config = dict(
    norm='layernorm',
    qk_norm=False,
    init_std_down=0.00306,
    optimizer='muon_variant',
    warmup_steps=200,
)
Each number is 128 + 24 x the weight over the matrix's rms, rounded and kept within 0 to 255. Layers, rows and columns count from 0.

# layer 7 MLP up, 1536x384, rms 0.107, rows 1406-1510, columns 192-255
[[112 116 172 137  92 135 174 103 179 110 142 137  63  82 180 143 159 172 156  93 136 127 143 157 106  87 109  87 112 130 142 134 104 147 158  99 133 148 144 127  95 108 132 181 176 151 127 177 150  72 132 120 101 112 121 134 125 166 132 102 164 101 130 119]
 [139 142 118 109 139 179  93 108 131  92 145 168 106 127 136 106 113 123 156 141  86 125 103 120 168 189 152 145  95 105 146 124 148 137 127 162 111 106 167  75 145 130  97 161 152 107  83 152 117  94 115 164 109 158 108 153 123 116 150  93  98 165 129 110]
 [141 126 103 103 134 117 147 172 170  77 123  90 155 133 150 192 117 115 139 127  89 109 165  97 112 150 146 126 100 111 126 117 109 163 135 126 135 124 136  96 107 146 103 152 148 146 108 100  79  83 150 156 119 141 165 137 123 135 158 146 124 160 117 122]
 [165 104 167 126 122 154 129 147 125 144 138 120 163 172 186 128 101 143 112 120 128 135  65  98 163 106  98 134 112 129 128 103 103 157 105 131 134 140 141 118 129 173 112 132  99 156 148 133 125  85 108 102 118 117 110 127 116 130 149 108 153 164  75 121]
 [108 100  95 157 148 120 158 137 102 109 103 120 137  92 170 144 145 121 131 105 121 127 125 132 106 130 111 121 112 112 166 127 103 122 121 159 129 106 126 186  91 115 190 134 119 123 120 120 136 125 172 150  96 158 132 116 116 141 104 161 100 100  99 137]
 [149 116 153 139 124 117 112 138 112 116 141 145 146 125 129 125 135 115 153 128 141 124 113 155 102  71 162 102 134 101 152 152 102 131 113 165 101 108 118 170 141  99 150 114 137 139 169 128 131 147 144 173  87  89 119 171 196 155 144 165 140 157  96 127]
 [137  91 121 130 161 120  89 126 129 168 102 126  97 119 148  92 146 131 177 117 114  96 152 112 118 124 162 133 142  73 120 212 101 142 110 132 123 120 132  68 151  93 114 126 146 162 174 106 155 110 126 114 166  99 148 149 131  96 124 133 102 112 112 126]
 [116 163 118  92 101 102 100 123  84 145 143 113 139 145 124 148 103 152 128 125 130 157 107  98 147  80 122 132 102 132 126 134 103 155 158 121 126 147  74 129 138 105 144 127 114 123 122 199 138 136  64 142 117 140 110 157 112 138 140 114  99 109 134 164]
 [ 95 110 100 149 112 140  70 153  82 125 137 157 138 143 171 141 141 155 156 112  90 135 120 105 160 113 119 178 126 133  99 130 159 128 136 168  79 131 110 168 133 103 101 128 110 120 112 108 103 129 102 124 130 146  96 168  86 190 127  87 133 144 166 158]
 [116 142 130 139 130 111 106 184 176 178 131 144 101 139 113 138 138 117 151  66 140 167 146 138 127 115 114 116 169 113 112 130 149 107 140  69 114 135 141 133 131 140 149 102 145  81 153  96 166 127 128 121  98 154 147 111 110 137 113 148 163 160 103  90]
 [117 145 158  89  90 106 167 154 143 124 168 127 134 142 153 143 123 103 120 121 113  90 115 103 137 159 114 109 126 129 111 139 101 159 138 129 152 109  99 149 159 109 159 151 125 183 158 148 108 115 150 114  97 110  87 196 118 152 142 132 131 119  76 141]
 [162  95 137 109 139 163 147 127  56 139 147  62  96 155 150 158 121 139 148 118 127 149 168  80 126 118  91 165  87 146 151 148 142 118  97 116 110 151 121 137 133  90 117 139 169 109  95 140 107  94  91 104 146  97  88 191 102 123 147 153 112 117  98 119]
 [106 101 129 123  90 127 119  86 119 158 131 168 167 123 117 128 125 100 147 143 141 112 174  87 111 126 134 115 110 116  94 119 145  98 145 132 145 112 112  94  98 151 150 121  97 132 137  90 118 124 132  97  81 121 114  86  96 134 130 128 109 148 135 124]
 [158 103 158 103 127 160 156 166 142  94 141 132 146 137  71 161 122 125 113 108 107 107 101 118 156 135 153 112 100 116 120 115  94  80 108 115  92 143  96  60 126 117 128 126 135  84 184 153 120 122 123 124 117 186 153  88 157 128 148 108 107 123 201 166]
 [111 134 186 181 130  96 160 133 145  86 152  97 129 102 172 152 143 137 149  90 174 138 138 135 125 136 153 117  62 147 155 101 136 133 118 154 122 105  75 143 106 124 154 101  94 120  96 145 145 122 101 161  57  99 169 114 114 123 113 109 116 150 154 145]
 [ 60 113 132  60 118 116 128 128 122 181 135 161 109 106 125 132 134 129 163 136 131 130 132 151 171 106 163 113 141 151 123 100 163 138 136 131 111 112 102 103 130  88 116 151  89 104 144 145 153 184 135 157 113 118 152 119 157 155 123  88 135 168 111 161]
 [152 129 122 109 143 154 121 149 177 109 135  86  99 130 135 127 140 122 115 114 114 102 125 111 132 107 142 131 165  82 153 125 156 133 124 114 137  98 153 125 140 139 131 139 120 130  88 102 107 159  99 140 140 141 137 123 126  66 119 142 132 138 118 123]
 [110 121 110 158 106 141 142  89 153 157  90 112 113 105 126 122 149 147 135 148 115 167 142 116 132 123 123 144  96  62  83 109 173 143 151 133 144 130 126 123 124 115 115  98 103 156 117 120 129 118 135 154 113 120 122 137 125 160  94 157 126 129 158 142]
 [130  92 139 163 145  91 125 128  96 177 102 158 103 135 106 175 143 142 138 150 134 132 109  92 105 152 114 147  99 122  96 118 122  98 123 109 136 129 136 158 150 124 134 146 145 156 125 168 144  70 135 121 124 102 135 125 122 173 140 151 158 154 117  80]
 [156 123  99 140 150  90 123 135 158 181 120 105 142 185  80 137 128 138  88 112 126 111  85 108 118  97 138 141 151 119 166 143 110 101 131 139 124 102 128  97 147 142  81 153 133 171 143 114 110 125 128 191 159 122 127 110 142 127 106 107 137 137  55 164]
 [129 138 134 124 106 135 154 105 113  38 169 146 128 142 184 162 123 132 132  38 120 111 150 176 138 177 122 144 141 102  97 140 139 136 135 109 125 117 133  47 123 153  98  61 150 103 122 153 131 106 115 108 144 135 129 147 156 172 145 169 131 179 137  94]
 [143 118 154 129  87 131 133 172 139 162 123 164 120  96 157 105 111 163 111 122 122 105  90 156 114 156 110 130 136 145 135 129 120 140 144 120 139  95 121 153 132 134 135 119 122 140 179 115 144 148 108 149 101 139 126 116  95 152 138 140 151  84 126 147]
 [109 107 126 144 142  91 109 134 106  80 138 144 135 160 135 170 124 158 113 124 151 144 164 114 150 128 124 152 115 121 115 147 110 148 145 116 141  72 155 129 113 195 105 152 134 106 132 108 129 111 167 129 146 124  89 133 187 127 153 144 121 171 125 144]
 [105 107  81 167  96 156 146 173 129 117 107 109 137 101 123 154 141 155 107 116 165 110  84 144  91 134 128 111 127  90 160  99 126  95 103 126 115 173 104 174 198 132  74 141 131 144 131 151 111  97 123 135 131 107 107 132  88 148 173 120 164 130 124 116]
 [ 98 161 136 148 154 110 132 165 138 132 165 120 124 102 134 146 123 129 124  93 147 111 143 117 115 147 126  84 127 148 167 124 127 110 106 125 131 124  92 165 150 101 141 148 117 132  96 131 170 148 149 128 111 110 144 134 110 121 122 121 100 146  89 124]
 [120 134 151 150 137 133 122 160 127 104 107 137  57  80 138 104 154 126  98 154 115 147 146 171 122 125 138 119 111 125 152 137 151 113 124 153 132 120 115 103 148 159 136 127 114 152 137 101 125 107 156 135 120  90 148  98 141  81 138 147 118 141 116 130]
 [122 122 137 107 173  81  78  91 145  99 136 101 178 116 120 147 130  98 104 116 143 121  89  89 152 122 131 154 110 158 155 116 117 154 113 153 111  96  95 157 125 142 130 129 104 118 107 185 134 142 123 128 114 114 157 156 150 143 128 186 168  89 159 130]
 [133  99 137 132 149 131 112 106 142  89 138 134 129 111 116 123 120 118 119 101 137 142 151 175  86 106  88 104 124 158 146 157 117 122 128 174 159 135  95 113 157 181 163 134 143 135 148 125 128 146  99 166 115 159  75 169 173 132 122 129 150 125 124 120]
 [110 161 118 124 137 123 139 123 129 138 107 113 117 154 144 128 170 162  98 158  55 134 122 109 142 130 158 155 182 116 120 155 149  95 131 101 135 144 118 149  96 125 116 104 100 121  92 133 152 136 127 126 140 130 147 145 103 110 130 183 133 128 190 131]
 [137 121 141 141 131 155 114 178 131 145 171  65  54 156 123 140 137 115 161 136  94 141 127 158 135  99 148 113  82 195 140  94 129 136  71 136 118 128 143 105 147 149 109 128  87 119  94  93 103 104 135 125  90 118 129 111 147 161 155  91 133 110 155 116]
 [119 149 124 108 144 111 208 119 122 114 107 120 145 116 136  81 139  96 133  85 146 141 121 115 136 155 124 112 133 111 101 120 171 166 151 105 160 115  90 130 154 139 114 132  96 160 113 104 155 108 135 164 118 157 142 118 139 161 169 117 141 131 107 105]
 [123 169 134 115 122 160  92 153 144 135 146 106 107 146 129 103 118  91 116  94 106 106 139 112  94 116 145 120  89 115 139 119 117 134 136 110 142 162 112 113 104 163 122 111 113 108 117 150 121 113 125 144 165 106 102 141 112 128  91 153 112 158 137 115]
 [139 140 142 109 127  88 131 102 119 141 158 112 114 133 161 164 133 142 116 120 141 153 137 146 168 127 134 111 134 113 120 192 100 123 133 123 165 110 162 149 101 202 127 153 143 140 156 142 115 130 141 124 100 127 165 144 134 139 120 138  99 108 104 131]
 [147 118 152 113 101 153 153 107 132 159  91 119 165 153 119 116 120 132 149 141 127 127 147 137 104 143 130 151 112 108 148  82 160  91 158 105 116 175 139 112 158 152 135 111 109 123 103 131 138 141 139 124 142 180  78 128 159 166  97 103 115  85 142 138]
 [123 112 121 111  91 142 118 126 126  93 127 125 112 128 137 148 156 129 104 135 148 132  95 105 155 164  94 106 130 138 140  91 148 135 135 132 122 100 126 180  96 109 114 119 108 156 149 162 161  99 135 165 128  83 171 116 143 182 122 136 129 103  78 148]
 [134 177 129 140 132 152 159  92 150 117 132 166 141 128 142 122 174  63 133 113 111  78 131 123 134 108  84 124 109 159 105 127 141 104 131 138 112 104 133 113 129 110 173 152 100 124 116 145 147 127 103 123 142 146 100  94 136 127 123 141 144 106 173 134]
 [131  97 125 123 166 120 166 126 147 155 136 142  98  84 118 117 117 151 152 151 132 102 174 101 125 113 146 116 122 120 103 153 143 124 126 124 167 119 129 149 196  90 144 177 155 128 149 134 123 115 103  82 166 109 128 107 130 158 123  86 123 171 131 107]
 [133 125 154 165 129 132  79 134  90 154 141 119 142 130 184 153 149 162 177 110 134 125 168 121 122 141  97 176  84 139 104 113 137 120 119 121 125 173 113 144 151 127  91 141 175 157 102 141 140 131 159 126 153 109  89 151 106 116  80 105 111 191 146  86]
 [161  99 157 127 113 117 100 140 139 112 132 153 104 125 136 106  87 137 126 139 153  96 108  86 158 130 134 161 176 118 150  97 142 129  93 121 137  92 152 131 112 100 123 128 150 155 105  89  97 123 121  96 121 137 131  88 139 132 119 132  95 130 157 120]
 [135 133 133 144  93 159 111 106 130 111 170 123 140 135 115 158 110 131 107 147 112 115 117 116 124 130 125 159 164 146 129 138 125 175 110 176 143 115 145 142 125 132 126 132  92  99 133 101 115 136 134 119 110  93 129 170 157 118 118 137 142  95 137 147]
 [164 134 130 130 145 120 119 116  95 167 124 141 124 156  70 125 119 147 112 150 117 161  92 119 158  97 129 123  63 101 145 108 156 126 130 146 117 155 124  94 123 130 162  86 112  96 131 137 175 153  91 116 125 122 151 167  98 129 152 110 158 108 162 133]
 [120 118 132 145 157 148 120 126 122 101  85 110 152 155 121 134 160 116 169 127 169 149 145 132 119 160 110 164 136 105 122  99 111 169 145 122 136 184 167 144 122 131  70 152 121 127 131  87 154 111 148 106 117 129 119 104 127 107 147 141 106 110 159  92]
 [132 108 125 137 109 138 139 157 110 113 113 116 103 123 112 152 142 132 131 124  81 131 137 129 135 137 137 158 134 107 122 114 125 147 120 195 129 104 105 141 140 120 101 167  98 147 149 150 139 133 148 122  83 115 124 156 117 143 130 107 132 144 108 122]
 [145 121  92 128 110 155 137 139 157 168 124 140 101 110 131 128 131 140 108 110 113 128 140 122 136 101 112 110 156  92  87 131 193 146 143  98  69 137 101 126 171 122 132 165 154 108 136 154  90  67 171  96 142 110  87 116 143 138 120 118 120 153 151 110]
 [ 91  74 114 152 160 139 128 135  82 120 147 122 135 124  96 117 167 153 100 122 150 126 123 127 162 111 143 129  90 157 154 171 131 161 141 117 121 124 116 124 147 123  96 131 163 127 158 159 121 105 141 162 153  97  54  98 118 110 133 115 164 124  61 117]
 [100 155 127 116  97 114 168 160 108 142 134  98 131 111  72 143 149 143  93 137 141  96 125 124 118 113 107  93 124 146  90 132 114 148 128 129  83 136 158 154  87 112 169 104 118 179  97 126 122 146 149 118  99 158 120  88 169  98 124 130 112 131 116 162]
 [124 127  81 110 152 133 108  95 115 145 154 103 123 144 125  91 164 119  84 107 118 127 144 113 140 138 147 113 134 173 153 152 134 125 117 119 139 128 135 100  71 152 154 173 104  91 122 137 163 107 118 169 128 137 114 106 132  88  88 153 142 117 151 149]
 [132 119 100 114  76 162  80 154 139 156 150 132 139 121 160 156 133 147 133 108 132 154 141 125 141 133  99 107 104  77 117 110 156 151 106  99 105 121 119 105 111  98 114 155 131 135 115 112 193 150 123 119 137  98 112 117 122 136 141 106 110 127 102 146]
 [150 117 156 152 128 143 165 100 121 169 112 116 137 108 124 145 122 102 166 109 108 108 120 156 109 119 125  90 174 129 134 118 138 114 112 133 138 110 174 140  91 183 173 121 123 118 160  74 147 107 155 141 148 125 112 127 129  99  84 103 118 122 128 126]
 [169 126 105 123 111 140 154 145 119 118 112  99 163  91 130 116 107 164 124  94 120 131 142  99 114 124 154 144 122 142  95 113 113 162 163 150 116 153 118 100 137 178 118 120  96  99 139 120 156 129 128 142 105 119 141 110 136 124 163 137 116 162 108 169]
 [132 165 141 147 117 147 156  78 129 149 145 103  81 185 127 120 150 136 108 100 121  99 104 110 130 141  94 126 133 106 121 166 113 131  89 160 147 134 129 145 117 100 111 136 109 109 148 141 126 113 131 134  82 133 100 144 114 106 110 102 103 142 104 142]
 [131 148 145 149 135 126 134  58 158 142 128 132 139 107  82 108  74 164 125 120 118 120 118 198 119 127 110 117  93 103 139 103 205 130 147  97 139  89  61 173 150  98 158 141 137  84 160 154 105  69 106 130 148 115 117 119 136 121 166 129  89 139 171 107]
 [130 143 137  59  82 112 150 114 113  94 177 109 121 106 129 147 121 133 119 148 143 123 128 124 130 129 151  88 126 148 175 123 162  61 119 105 135 170 155 123  77 146 141 120 164 100 147 128  88  90 120 136 107 119 121 129 118 134 121 148 158 109 122 122]
 [138 127 139 106 169 122  95 136 133 115 136 161 157 117 157  83 104  93 109 137 152 140 146 137 118 158 109 170 113 124 178 127 104 127 127 143  89 148 137 118 165 102 130 159 114 121 154 112 109 149 109 128 162 167 129 142 106 114 132 114 168 137 107 116]
 [146 105 104 136 142 143 125 153 172  94 141 107  82 131 155 163 167 138 165 133 126 113 129 136 122 140 123 154 181  61 156  77  97  79 175 135 115 144 145 127 142 118 140 174 150 141  87 130  75 105 139 126 125 152 118  87  60  92 124 115 128 136 129  96]
 [116 125 115 109 118 140 145 112 129 116  99  92 131 119 150  82 115 169  90 116 164 113 113 115 159 138 168 163 104 106 169 133 137 150 126 124 136  98 183 154 123 107 131  87 145 113 155 144 137 118 109 128 115 130 123  67 100 129 179 115  90 123 138 115]
 [103 128 115 139 133 133 137 124 116 149 154  87 118 154 119  88 170 120 114 123 151 100 155 137 157 168 117 127 136 138 121 122 123 128 119 161 153 164 171 107  58 128 141 130 177 123 144 176  88  80 104 130  76 141 145 115 127 151 144 133 153 167 137 133]
 [ 92 106 120 117 108  97 124 150 109 139 116 156 156 122 120  62 112  81 136 110 107 128 135 121 162 157 143 134 104 144 143 127 139 152 110 105 111 112 122 134 125 138 145 126 105 125 125 138 130 122 123 132 157 113 153 125 154 123 115 126 116  90 104 147]
 [137 134 145  80 108 120 152 190 108 119 121 114 145 134 135 123 114 134 117 122 112 103 133 127 140  96 139  80 132 119 178 119 138 102 167 128 139 148 102 116 117 113 145 155 153 127 160 169 165 140 142  88 160  80 109 111 118 160 121  94 110 125 119 108]
 [126 148 140  99 165 143 156  96  93 136 126 113 115 102  83 101 106 115 118 119 159 111 116 135  82 145 174 157 126 102 131 133 109  88 146  93 108 136 192  90  93 150  86 135 131 114 191  93 102 132 156 145 120  98 103 142 128  70 135 160 150 103 147  99]
 [105  90 119 147 124 108 179 146 111 126 101 104 149 113 133 159 170 154 143  83  83 147 140 144 121 159 144 167 126 113  94 136 119 128 129 114 123 134 130 200 109 110 128 128 120 113  90 129 168 115 159 147 159  94 113 109 112 174 133 122 176 128 100 153]
 [131  82 176 123 147 114 113 148 182 129 139  96 113 140 132 179 167 133 153 103 130 131  78 136 104 131 125 118 158 160 134 148 172 145  87 117 146 126 151  99 140  95 118 148 155 113 143 122 126 108  89 132 127 132  81 149 119 103 138 158 136 133 133 142]
 [129  88 138 120 143 160 156 142  96 116 177  90 113 118 162 158 135 144 134  87  81 146  73 113 163 132 147 118 162 168 137 114 156 134  69 154 143 135 104 149 157 137  81 119 141 143 137 111 172 169 126 141 152  94  91 150 111 131 115 150  95 119 135 164]
 [138 120 148 114  98 124 137 161  92  89 131 133 144 117 173  73 140 129  93 123 110 134 136 150 123 167 111 131 157 129 103 147 102 151 125 153 141 161 110 135  98 156 148 132 163 136 127 135 148 136 133 150  92 138 124 100 128 129 191 122 117 158  80  97]
 [121 175 149 140 124 131 147 165 116 121 135 125 142 144 129 102 165 154 119 136 134 129 115 133 127 125 188 109 147 143 124 124 128 141 127 120 170 116 118 140 141 111 122  98 112 138  96 138 157 134 142 139 155 177 111 146 153 144 143 135 139 124 139 128]
 [132 118 124 118 144  98 166 142 123  97 131 131  97 125 147 118 149 138 161 139  87 143  83 156 135 144 111 136 102 124 110 123 127 127 156 132 151 141 139 121 171 107 124  90 129 121 169 113 188 144 137 107 112 123 106 144 136 118 147 132  86 112 109 110]
 [135 110 125  73 143 142 138  85 137 136 119 150 162  83 140 143 132 156 126  79 127 104 155  92  94 114 125 140 122 117 127 110 113 119 144 121 124 137 155 116 138 138 113 143 142 141 116 120 149 128 131 132  90 149 121 144 151 120 132 122 174 150 119 131]
 [ 84 103 164 104 165 110 150 113  95 145 163 103 144 175 154  98 154 164 167 157 168 156  82 125 133 143 150 149 136  55 107 117 140  99 140 122 116 103 195 142 123 173  94  87 123 147 179 130 108 130 120 140  49 169 105  99 126 120 171 126 160  91 103 101]
 [113  98 129 106 136 125 122 143 113  98 126 135 143 141 160 123 111 112 130 148 177 143 122  98 133 154 172 128 142 126 118 101 129 162  77 105  95 179 124 132  76 126 125 126 105 152 110 119 146 175 103 133 124 107 115 107 117 139 103 162 124 117 110 143]
 [131 134 132 130 136  90  79 105  92 162 104 159  83 149 144 162 117 132 125 159 142 181 155  98 130 122  93 113 110  98 118 100 164 129 150 142 112 160 135 119 164 148 164 120 116 160 125  95 145 144 112 157 125 159 121 133  97 101 109 131 126 134 154 103]
 [125  88 135 124  91 125 122 132 123 132 140  99 142 178 108 154 132 134 134 133 143  65 101 144 122 113 150 146 139 137 157 166 131 161 152 164 142 125 154 146 127 146 151 146  97 133 132  74 105 140 201 108  75 139 129 116 144 118 121 181 126  43 120 120]
 [ 99 129 109 110 104 154 115 136 131 171 176 128  87 173  83 147 132 120 158 106 112 145 133 120 159 143 120 173 120  99 139 100 119 139 172 127  73 166 126 122  80  92 108 151 109 127 157 102 122 113 119 137 122 106 145 123 101 131 151 106 124 128 132 102]
 [129 110 154 146 142 147 125 155 136 151 151 124 134 135 138 128 141 110 140 146 112 102 145 124 126 123 137 139 177 138 161  87 107 128 117 153 119 149 154 131 145 144 125 145 133 169 137 114 110 129 125 150 175 119 107 134 114 134 210 124 142 121 113 162]
 [132 116 148  92 153 138  86 119 120 135  81 107  97 112 142 142 142 140 136 138 122 122 127 114 135 141 125 122 145 124 132 116 159  72 113 129  69 123 118 114 127 125 107 115 137  92 143  90 145 138  76 143 113 101 125 178 136 151 137 139 178 146  83 114]
 [145 162 113 125 140 129 133 137  78 174 165 140 147 154 128 123 135 155  96 114 119 146 127  58 143 137 142  96 129 154 129 110 133 117 104 106 130 117  92  97 127 157 121 147 133 111 141 155 146 147 113 117 130 151 153 124 134 125 164 135 118 109 125 160]
 [141  83 152  84  99  71 127 120 149 107 137 119 135 103 102 136 125  87 134 123 150 162 119 127 120  91 149 140 110 113 150 148 137 131 152 118  97 142 121 148 151 107 100 117 142 125 113 126 154  93 143 137 146 112 139 142  90 150 147 139  87 103 128 126]
 [112 134 145 116 162 116 166  89 104 145 142 112 144 117 103 157  87 188 135  76 142  84 135 138 141  97 166  82 117 110 135 147 168 113 129 152  60 116 121 127 144 110 129 119 198 124 170 137 126 112 167 131 137 136 148 108 126  80 114 155 135  94 141 183]
 [165 133 134 112 130 158 166 131 129 192 139 132 160 135 115 131 135 134 143 152 122 111 137 152 103 101 131  97 127 153 139 111 159 121  65 119 105 143 125 145 184 120 147 136 135 126 142 102 126 113  91 138 105 131  82 152 168 135 115 101 132 114  99 110]
 [122 126 127 133 105 130 156 173 113 132 141 129 171 121 118 110 136 111 124 153 112  89 124 134 105 119  79 132 135 109 140 120 184 135 104 172 150 125 116 119 170 104 164  96 150 112 132  97 127 101 156 110  91 127 124  97 115 148 121 130 153 123 156  97]
 [ 95 154 118 201 109 139 123 161 124 105  70  91  94 136 117 125 173 136  88 107 120 100 109 173  59 135 136 158 153  95 137 103 131 127 136 149 128 208 108 161 122 135 134 128 107 137 117 114 152 146 172 101 120 121 115  98 102 148  76 133 129 121 104 114]
 [106 126 156 133 102 133 147 121 123 108 158 113 105 154 103 100 136 153 147 136 143 199  96 104 134 143  97 131 141 126 120  93 114 101 102 135  86 155 168  98 130 196 113 136 146 116  72 120 145 123 115 107 143 115 121 114 153 201 148 125  98 148 124 145]
 [101 150 134 146 150 137 136 167 137 122 111 145 137 133  96 160 169 125 110 122 151 148  91 160 139 190 110 112 126 155 130 137 111 119 108 111  70 135 115 101 123 124 112 107 123 124 173 137 164 144 117 113 102 113 107 134 104 117 186 155 122 145 117 118]
 [131 155 165 115  86 123 141 133 102 136 153 103 121 125 108 112 131 130 127 136 105 161  91 114 143 123 150 122 182 137 127 146 119 129 120 130 126 140 165 113 118 160 117 129 126 122  90 161 126 145  97 144 107 116 126 159 122 150 139 160 137 153 121 145]
 [147 168 146 140 107 113 137  66 136 118 107 162 138 115 147 151 140  79 117 167 134 137 165 147  98 176 130 144 105 149 166  57 156 111 106 128  95 109 105 124  90 140 106 124 151 146 121 160 139  88 181  94 108 139 124 134 167 182 149 113 122 123 177  50]
 [132  83 124 138 133 141 137 100 119 143 146 126 141  95 121 178  58 141 143 113 116 115 155 122 111 108 129 106  93 125 154 155 142  78 120 127 159 111 109  93 144 170 103 141 122 132 155  98 113 151  86 127 156 116 125  96 121 150 106 131 139  84 131  87]
 [122 144 115 154 111 148 129 147 109 172 104  92 139  98 148 131 132 126 119 111 197 126 129 144 165 159 123 101 131 127 124 106  98 135 117 131 135 149  95 103 129 146 122 162 143  48 132 140 112  92 107 131  93 112 124 134 169 153 119 119 147 136 129 168]
 [100 138 187 115 113 146 105 136 114 128 113 138 152 123 137 116 145 177  73 129 159 123 140 108  79 122 104 111 137 170 132 147 158 104 140 106 101  97 132 155 120 129 126 174 122 141 116 110 121 137 159 117 115 150 115 115  95  99 144 140  95 144 124 120]
 [128 146 126 124 123  86 130 159 133 109 138 126 155 114 111 164 140 121  64 110 120 112 145 113 117 146 101  50 111 111  96 166 142 152 114 119 139 148 160 103  94 120 157 127 150 123 136 132 155  96 122 144 139 125 164 140  65 165 135 127 112 119 115 146]
 [116  97 113 119 130 154 113 118 152 155 154 153 152 125 151 147 125 109 150 113 148 144 131 152 121 141 106 140  71 105 159  90 152 100 123 128  82 158 146 135 122 134  91 103 114 146 140 127  71  96 127 161 158 100  96 115 132 117 104 126 193 109 122 111]
 [122 122 120 128 128 105 118 143 150 100 111 150 154 157 153 118 129  98  79 109 119 153 130 115 107 109 111 133 123 146 149 138 141 107  91 156 148  97 114 114 171  77 110 137 122 151 144 121 117  94 153 173 135 142 123 130  99 127 164 119 108 174 127 107]
 [145 124 138 116 104  99  92 164  76 117 132 139 106 113 120 129 159 159 149 153 119 144 153 133  99 123 126 114 146 115 150 107 141 134 151 167 111 155 108 159 108 144 121 135 105 165 150 142 123 153 136  81 122 141 108 126 149 101 139  82 127 130  95 135]
 [116 131 164 148 121 136 112 131 102 110 144  97  92 180 133 166 119 134  97 161 139 110  76 138 117  99 156 125 114 138 116 115 158 128 127 139 138 139 150 108 118 141 127 127 103 133 126 130 163 135 114 116 131  79 150 135 104 129 131 163  97  97  94 122]
 [139 136  95 112 122 123 121 119  93 147 136 132  91  76 105 156 108 129 132 134 128 113 149 138 137 133 102 161 174 116 134 126 179 122 109 150 137 111 149 148 103 107 124 146 126 142 123 123 138 136 166 120 135 121 116 113 143 148 120 146 109 156 104 103]
 [142 155 132 112 154 110 132 156 113 154  93 131 111  89 115 130 123  94 114 170 147 121 135 140 123 142 175 120  74 127 159 119 134 131 110 125 128 120  75 128 182 114 143 158 184 149 135 158 137 131  94 113 112 156 105 110 119 178 106 135 149  68 126 123]
 [105 141 102 133 144 107 104 147 122 115 155  67 100  78 146 136 106 132 179 148 141 134 150 101 118 121 147 130  79 142 113 118  88 134 118 145  89 138 102  78 146 104 148  80 121 120 135 138 125 139  50 129 147 141 124 135 118 163 123 141 103 148 118 170]
 [ 91 100 175  88 137 109 113 117 130 139 117 101 105 122 103 157 131 125  67 132 110 142 119 180  98 127 163 112 157 134 147 132  90 111 108  99 133 130 157  91 180 146 133 109 179 133 184  98 109 144 124 195 100 162 127 111 169 111  99 109 150 110 130  69]
 [165  70 107 117 129 155 153 127 117 141 114 138 141 140 101 144 136 150 112 113 113  96 113 148 150 127  66  91 130 159  84 113  93 117  90  75  88 148  91 114 158 164 116 173 107 134 146 137 150 139  77 157 149 131 124 128 134 137 133 120 119 104 156 166]
 [129 114 166  87 136 104 112 144 149 150 122 119 141 125 169 134 127 154  93 139 107  96 142 172 121 133 127 139 124 129 140 167 113 136 149 125 145 152 146 137 123  82 105 138 131 160  65 126  91 167 129  82 118 128 113 122 127 193 159 120 140 135 124 152]
 [107 143 139  86 135 146 113 147 140 134 131 128 150 132 150 103 156 160 131 128 151 136  81 118 122 139 110 147 129 149 123 142 123 137 124 160 112 148 160 151 176 158 130 134 140 128 101 105 143 177 141 127  94 124  79 114 131 136 120 141 149 127 142  92]
 [126  91  98 125 149  98 137  85 131 115 108 105 137 127 134 108 142 155  94 119 141 113 125  90  86  84 105  85 121 126 114 133 144 121 125 152 132 154 125 116 136 130 147 105  90 167 106 140  88 110 167 184 150 147 119  87 150 104 169 113 140 152 144 143]
 [143 108 132 106 150 132 155 146 109 115 144 124  97 151 160 130 109 119  83 107  70 114 122 139 156 107 136 141 165 128 102 145 131 109 154 155 136  80 172  91  69 102 162  86 150 133 143 137 118 122 137 169 151  99 149 109 152 131  96 146 140 149 155  77]
 [ 88 147 160 147 131 153 125 178 124 159 142 141 107 124 165 151 126 103 155 154 104  97 148 150 123 183 150  73 140 126 140  92 115  95 133  82 153  96 215 145 144  73 127 136 114 105  83 146 119  82 169 158 153 111 138 134 156  95 136  56 165 146 152 103]
 [170 122 103 140 114 144 109 130 144 109 107  86 139 155 106 112 118 100  84  95 119 139 138 124 146 115 145 152 161 125 156 110  52 117 127 131 143 132 105 167 123 110 131 129 133 118 112 130 115 117 180 126 110 128 164 139 113 124 100 131 105 133 114 147]
 [129 127 135 151 161 140  84 114 130 119 138 129 137 151 100  85  88 145 124 144  91 130 101 130 129  88 132 100 111 161 120 126 132 110 124 163 150 137 135 116 128 135 130 156 128 134 131 113 107 110 133 139 139 150 131 111 110 153 122 107 193 126 118 141]
 [162 100 105 165 138 132 123 118 129 151 115 141 146 155 122 123 135 127 126 140  86 136  77  73 145 153 108 114 123 105 158 139 122 136 124 106 132 148 106  98 170 136 146  95 114 146 100 138  87 134 138 130 135 154 108 226  98 105 105 187 115 130 125 101]]